From a checkpoint of a small transformer trained on Wikipedia.
Training: a variant of Muon for these matrices, 137M tokens, 7203 steps.
Each number is 500 + 25 x the weight over its row's rms, rounded and kept within 0 to 999. Layers, rows and columns count from 0. Numbers have three digits each. The size before them is the row's rms in percent of the matrix's.

# layer 2 attention output (transposed), 160x160, rms 0.136, rows 154-159, columns 80-159
094:540540508497516503468505506557543521503507500485492495458498479507489484487503526461503489516494514540516500503522481502493507542476471465474491499556507525493545527538540548553468475522526512463473479502514499516462474483479496524538585460
080:491465491509503549514517493532510518486497505501544529513560473539507466474510471520507509508513528501511487504496519480496519484508491498536486508513481498521496485475446479482492536504489502509540493474489493476514507512499495495491530470
079:462478519535517507479473491514503480527540534500448514476514449537475486487512518506451522514521523445508481495524486498530470461536511555495486488505521508518469503529515473504505482503514458438492491526488532483511489496488479528508535501
084:551500511505539483509523504582515502467511501532499497533501486505537491523474561507509564508511519508497506527530528522476493468484512506543449491514503471502488507518483515475497511507465461508473517560485495515450482475498492471531476483
096:477499501503538512485519492487446479506468477493505489500468478510450518496505536481509459541489465541525500511493522506488496482488519529471489482473511458490504482503493513524542485490520486513459460513528501504518504524478462508513545522
098:494532519500538517530470521444507521496506524499518485478486486514538531507517537547469495464500514489516525505532511531488495514499513493472435545529520521522457491488456476480488511513493509502505489478556545515534503519494523531498502471
# layer 2 attention value, 160x160, rms 0.144, rows 155-159, columns 80-159
110:502497542487464504489616475522469509515529495550501562480514500450489501501487496490503510495505507502499510491505500530457449510490487504480519502522515497486513514467524473516515479504505553511506530510516533510453471558534499499513486493
097:552489483477516465478563497477504525499503499529503490481505550471481494500458478469513497462510527525445491515477522467540521539514490505517491513522509524507507510458505515501493516489489515531492512502475511554519495502492536484482483463
095:506507521489512513506498456486485505506484464492519520515477514536421480458508481474491517481525500500546475474473498492562524512525509499493516486528490487480503458491519540536485541499469530530494484492493532479509535467513504487491470541
092:496506473495511504514523481533575470485515479503520540490511545503528502541495501574493522470471502518501493498511512483497499506530494526509491518481506501522495540457511498516496515519544480494490508484482539561496481469491503458507461524
094:520496452480493499512459434498487458502493519464515456516485490508456485463519496444533494480499466525443499480493494508485496513519486498510499491466497530470550515468534528532495472505493477465489485449471476497550524498484468516508507487
# layer 2 MLP gate, 448x160, rms 0.175, rows 0-23, columns 80-159
103:475460525523520514528459489523462519497508512497492507487492526492518512507485439546513508513519492532501464521484523460533484483533514487504477488519531507518511509540493520539493495472523518475484512502433539550454497516540506522472506541
096:482486461475530478542481533495535515536495512502490500492497495433526521495508512487519558510522477475497500505538510509495455504503494484510466510499442497487522500516457499514484492487491487526514473506451526462502524464495500484541491501
103:525487513525463513453469463531488475447517436504524488485500520489538490414533528528516490572513553512529496508471498514527485473485511473529487543503506533510525507484507505486472497485496520534534482476505481504508490494504490485460522493
121:471525508490475473472489510524502537509507493494481496493510528481486502520524508472475495562468493515498503489536481513444507527513507532460505511536515510509487556476572523493430457481487501433482455527507471522515496505518527501466507456
090:495487493501508482517506508490476506507537484492430469511497479491470492491498503481530518514549468524519515488500472532489486486469517479504459483519494478517538491495462552496485476520491480479531484493514465491493450529500505515525455544
100:478503493498507494478501451462511540500505514505461509504521487437490494533514564503496452504499510533515490467504454496500479520534474488477514461520529477531474517520460502493483496498504514477515501502479466469470476474488526483526487503
097:518501456479515505481522511522539552469451512480480460486532518535510497500497495476528478492490530471438435485501492518497527520492495513482512493482502505535511504506545490480502494482510528502506540440503523523494509502524492526515515522
103:526504509519456484491488502557495494519515505494559506526528483488537519483460503512493537521487502503554505509499486558517526530458520542492531522533503527489517495519509473523500490521484561445495517510514519490497489481494507501484431480
095:511458534539494517522471514466519475453489533516524476487525534497517493488506499534506460505549487513481473497510493478469526466490529508521501522517510518483484544489478501482499444484514490517506527522521474542524494520531505532487522497
097:515530515510502491533517492528448484488511488506470474536470522514475542476503479461473477485504499499487486482488484465534493494499515479530490480500485446538516521523478515473496520524483487525514486515507433490511521492478495475506460517
097:497478497520434457491553477477502511491519506524467458482493519459525490476512498498517578482477508559513510484484527468538514488509521485512509468490497493535440483512543478503496528472520513514504548478481513495551563510504495533531478522
089:468522506493492466483490472512504521487492527494530447511472533483525493484479513443528516510501484539468491522494506469515531463534471502486457517507450440493502486468492530476531513555463509589503490534496506485480482491483494513514461523
095:480473554494478493471476528514467501469523509492461496515470500479518489478485518467487496513483507512523502509479501487492519507500496480485512516459527494509474557508487509534501515508501504527444542483507520473503485545441533478474492454
097:514470482516551550448518506507508504486483468502486542484519497478475533470513508532457486485476519474511506488467488530513478511519506514551492509474511519526497477532505481485478421466518500495509484547519540472492495474459497492502515497
096:460524463557486458486464493517486479538492484521474532511503511496485526457480497499454504505505484465505491508516475490483453478505463474505508533524530499528559530485527489492525535518480479503499495532487546491475519494481510486488493471
108:491411493513473514513478494489488514493463509527506525534523509549485495471441535439487475533496501514523467537512506521510549530512499496499485477510514482455500494454506478502520506486469519506524504473521524547525493495556533554500489505
107:494537499499481487516481545491520495483517508503490488519531545449506514501519530552558488509509507478491528487458507503464508479461483505493474524514486509476536517464478524481500403476460508530489511565499526495535501499510516467497489485
102:484488498474458514499468486501491507500524498448507518540473489495510491503533471470508527500484497513475537501564456490442474496531483532485541481524516531516496471476467517526485525493488500479511470485489472533450502480503510525515520473
106:459477496503514535493512476482490515547506460521483510502478509530483503495458506533478479533525508458477528428514521506479499563503568479498475448524483522501507490492480446532464496511535512510482522518533518514498551494476506496515526499
097:469502497467482471482524498514528543514495470522495491470537522477514496510538516500539509495551474488509472503457493508528485529479489500498491533485479483525485514514495517532487474491469468546497521516517525490541479467502518466508500495
093:493490498511496496478510487518498479517483494515476448482516567503480511514521562515512485481485487495524528498498554548456501490483491487479527484484601531475513481484510489498507490541502537476470492490522541534516485501498507489485497515
099:497466548533488516472509516509504483534519470463450517482462501504511527509525517457492555496453529514463458466464530455463544505511524541472491504493470507445495480526470494474517464491505513516508528540488521520497486479508483475474541458
104:437493509493476493535495519458547530522497517523466483507496522508522522507484499486505492485528505513521512535524463521514477500520514570528523486478492514466489480516481515520466486506536489460555449470538480502534484515491450482493510504
103:529504495507504507540476509511517506490518486513494436530501473491494518540512544527480479527496472468520516482486484518480495511510496508512482501533529552514448528468523498515490496504547551471493514518515476520490544532485477502535500515
# layer 2 MLP up, 448x160, rms 0.175, rows 0-22, columns 80-159
091:507560496486488531494501525452552496515458546486506478547492512520491465492500496463472488490485487474500480513487537511477502519500498510451501459485498548436452508506520513545510518502503506509495546492466513479470524549441511432528508515
094:489509503499503501504516481465431531515495518534485505510481491547476475548510523492514467482531502491523499477536501488486523491484469516499504450528479510488447515475482484491492526489521470508494463514526509515483497502510507521537514494
093:524494518491469511503532492500510510505488550440543503515520482506480506503491449495466492488501472452482524480470495516499514490508503481472480484465504517486501513538463476509467489503483478539479489494471519489572538505491480465555472481
107:467460489495538513529506485471507477435476515503509509519478474510522487468491486509512509468524515499499520526505534513505487469460520512514474538477500532488525492505445457489542521525531447523514546504500511497487532491511479526520504489
093:504515478508518480478525501511483523480503500519470535473514505482533499496506485536465535481508525471485516504502474520501496569563523501466480470466495498503485515518525547514452496480488515481566526544466466501463492455525482499529510505
100:485504525505565525502514489512497478464479512480521505470506547528545498490474457487517531514503496477497501499525518559497524520477525472548465507531506501488502507468502473491483496511502466497536539516475517489519508511506468473492510471
101:517506509526523514500507513506501509515506509551496474473480482508521556485564474543476527498516471479500497515501504482469485486502549502465508526501513536476475510519465517511486482499503489490484517520494487512478494506473487484463522530
105:498489499499474481489514481469493497512496489498457518452540514517482448499545558514529517520470522551482483486503495487499504499460502503503456540490528517502457466485513504521524478508523505488518527481521485470507470505514503474540477507
099:472490494454506481430514500505471508507519490517522502529513455487490453501504510500517480510478555453504506514502501529534532526526482521514485522542502529526530476503469544472493544486477537500515497500474534510447514510484506525524528520
100:476477517507529524526465449506494510516490459511521503538500536470491470491484488435475441490530489504474506456500478499501513476515502518554511486458482521535533531490490516477481515516543497475486490522518437508490493473479503505482464551
096:460508500507477481529470490516526549466482533513464465522462506511494522500501490491515479494493533501532481489507482482538430513487506483573471476515482492460530514519495473523491457481489478550520454470521494487542464457494499512504457525
093:487480494506494531474487482469502490517534488489510569467516462496516500512519468492501449490475515511499522500549491511475473496520509536522538488540491527530479533461488493475522498512503502513508471507485532556498542472471506518490499475
096:511499491474479529524501475531490450474499488497505517478509477530523471518480486480482547479474476511492458496497516513535486517508503472516521432493517498496513534497492504515501472499505514485523476518495484509516576514487521517543525462
102:502478482494522485483504506531477524487494493501477489485539511482494507492506518513525472514494473497515498510516546499486503489486586502488496517542545495525479472528498550499464482520508488497480454490460503485502521521526483510497518533
100:579511520486545497535523489476478466483494520466488511548510509486506489507495509467509524454508477514492546503499518520515537507447505474496487513501479569563492466501495489517458491492486474496564471521523451485507454503507514484517550515
098:513464480470524454513497488483480516490464519531478564527470524497511505503534495479487550508491481505504518497495506482484491492481513511516516538508495509495471452498521551533487459491460529472485477513523478508507483510481521486519501511
109:485448505505500538530508506562475521488516521530487507525484531461517492470477550494508510489482454542502487552524510500547467531465517482541500488530473501516483474517480491484535546459464494524467451517502518489515479453491488507523469471
110:512474538520518511560480514497501545494504455481507505525445494523505524476490476487507546462518490521455532513496463484450503514467551484513520509450505516458518462498473518484521483485494475466481464497531539484508470507503466473503517506
113:577522507500493552462495539437516546489495444544477481509504478478498481489481514484486484489542502499502475523514469530522464466468491485474480548485480486471470499519536511438522492514480460497442486502462507496518521514536473487477502479
094:534505489477511511514495456497530475499523496481522474485476494523495519480492487531480487501455535528519474492512480476518529479506519479509517487493564510484490478490476500473508489494519502490507494498512496512464523515481491501466496489
088:505489490542482519532498504498487473493494497504520531508481491470499430502508511467518545514493495529479478487511518487518512540486504502509504502463450502464488523515521469520507454520513485464507497524482521496473471477496517466515480546
097:463497474480462494466488510524504473476488502504543472478524505538483464470514509503487519483535496495516545491519508529532498480485460467518501489485531496531499471475499533525481514479524489458541488481502467504509513489546524471518469480
105:478498497513522487508538486476529552522538468520466515502477511526458495490537437515476494481501518502514501515501520497478495488556518515469483487528488450493503528463536464536503464505472470478519495520470505537529464427528496487506477495
# layer 2 MLP down (transposed), 448x160, rms 0.483, rows 0-22, columns 80-159
098:540510555507447542504514499501520497505507511463476447531468451495484520485521474461499459485517499496483510495455504503545505508509462471532471495462508533531497491465499478494455521513530502549498501530473455513489496504508501451544496450
092:542511519512496510520523512522495491472521464470490518471510483498508504456484445530482468519456502504460518495488459518489527484506527478486496474515520515503517532457482526486505532574486489512481471511554547492465496505490487495497507475
098:523476516508513453488486517511525473536492570480493503497533517483483492541458436500508507502503525470444462487490539473473474502477515492482480500473486468541498532497487468524505509492509524501488499464476482500507492543521484496519481449
097:512504455467474532482498472502478500472543515452503498498493504541517528497496457519512562491479489489450529527506489517480488487452519495482485501476499514504556489503475530483513479528496503528525487507495494481504514503475496493505489511
098:505512496484501521536505490503508485507471502494563511452497479488443515504511544466442485489530482462508496472473510486473487500538467507564479515487477484450491539463523491495512500532506475466459472490481463494503468570465525474527519513
093:484477454498463542563536514527466471494540547500488490511513507521527505507506479523517476519507490468533506521507461497482481525475510488544495524482525543504543515527520494485481495486552460534443494474518479511493539494495485496512531490
101:491503512532479507460477522487474494478476478500496480515514498453539512493494491490506509491560514497528505529502473485521515530513538504465490524509517543513501456490469513521517466502484499518523473511500522548477501499500495481523497497
109:510495493512556505478529464517491453534507485480479485499550472543488512518474504469508522533442453522514497518531496482495514467506478529510490551516496507478547468517471464503470496486518544500525510517506539458512529483512483457512489525
099:488476513466473491499508474508469496488485451459510495506492476486516476524495464545489508538527473505500488477520514488494500488463523527497494468513470494542480510533503505530507479475511495510510480526500532445511499522489545469500517516
106:522442531508492510561482434490488494476485456538515536505499542479485477490488463475453472499524502533452523492520510471522519524514503471517482502470448484505487477454508530494456485484547482496518514540505473487521475493507479512479515540
090:496524513492451491491490502478565516463476501464512500519435510509445481496483467516497489470463526512535512504472506504471495517457565476469487484529499477509520486493459464483476476456504480491506490492457508459538494488519481500525523506
094:455488481487496509479475490533494482503495506507488497496496509474531533470492500487491512509483473462504577460517471552539531465443496455501508515495475526555486511485529524463491473491484463545522476529514493489479538496485522539510537480
106:505503462484450484505506514478526510459437523471469520491497517517463501495510483497464514463442487481521489507520465502491500452504522449483449520486501451462491505523477504541489499511517492522518490528514526490477519522524555474511452466
099:466530466501525471454513456535509555520474508530500502480489481496479515508503529487504447536497501486493524527573494503469500529489496475481516501487503493472502517470507507515488523495522492504480494506501512490520499490501488521544498502
090:493492509508475487510515505449518487476486474495474488514515464550451483546500474492449487519478462553493539509502524515472528552458496455492485480490513492504449485550508509494462506506484482517476506538478449532488467486508461516488509502
103:485496515471463530455488526496495513493491495533523454510487455574509486512476517460489499488475482461485478490443469511497507528502510542520475501521513494487480484483491486485498481506510528484468511458531525483485485474468498471524458516
112:468503524525509489500496501504482514451478495493496488506482511480524482510510536504517484492469542503530507535493555451507522510440494483497522467508513479583517479530491555495525508502437508489515435537491494466495520513492487481503540466
106:495453540536494517533509531511451581569498450512552545491479482501513492492490510539506551465504488477493498526480481498515539500471540524499488513492498529496482497516508502520514532472537518495442477524496525496467518514546515535521521529
103:568497518529523520491531531511494541500512461520468519482527473470522497491546506456509501490493550500486459498509534470562536480490483505499481510535484513459498528515519520461492472521506508513475549457488492501503515487542482522487479458
100:509515461499506502474502497443561492485484531490485461486510526542515524490508468519490474510505497508533463484489499465508489471510491473488495493506559497508465444515484468499478476497481489524486474452504502515486517518525475484449524526
099:499531526547459519480524472498473458505472479549542509465533512440484534514498516463485522521506473479486516525474562548494505507512515509495460484528510530464506501514463512509492405480509502512520509528497530522471499502452503521474480522
103:527536458501511531466530467463499501465462499512518503509506512554494477485498511459482493550566441469487519508514498532501512482494495498522501493530543510537488566488499507518488531497515510509499513508441495464507506500489547491479481494
101:511578505495501520476526515473482532505518465524510466534530486518486489464500468537474483484476491506486492469517518510489567510500485451492460467514515531526510491504452556501472496439464535478511514530474507522499543472491500495468536491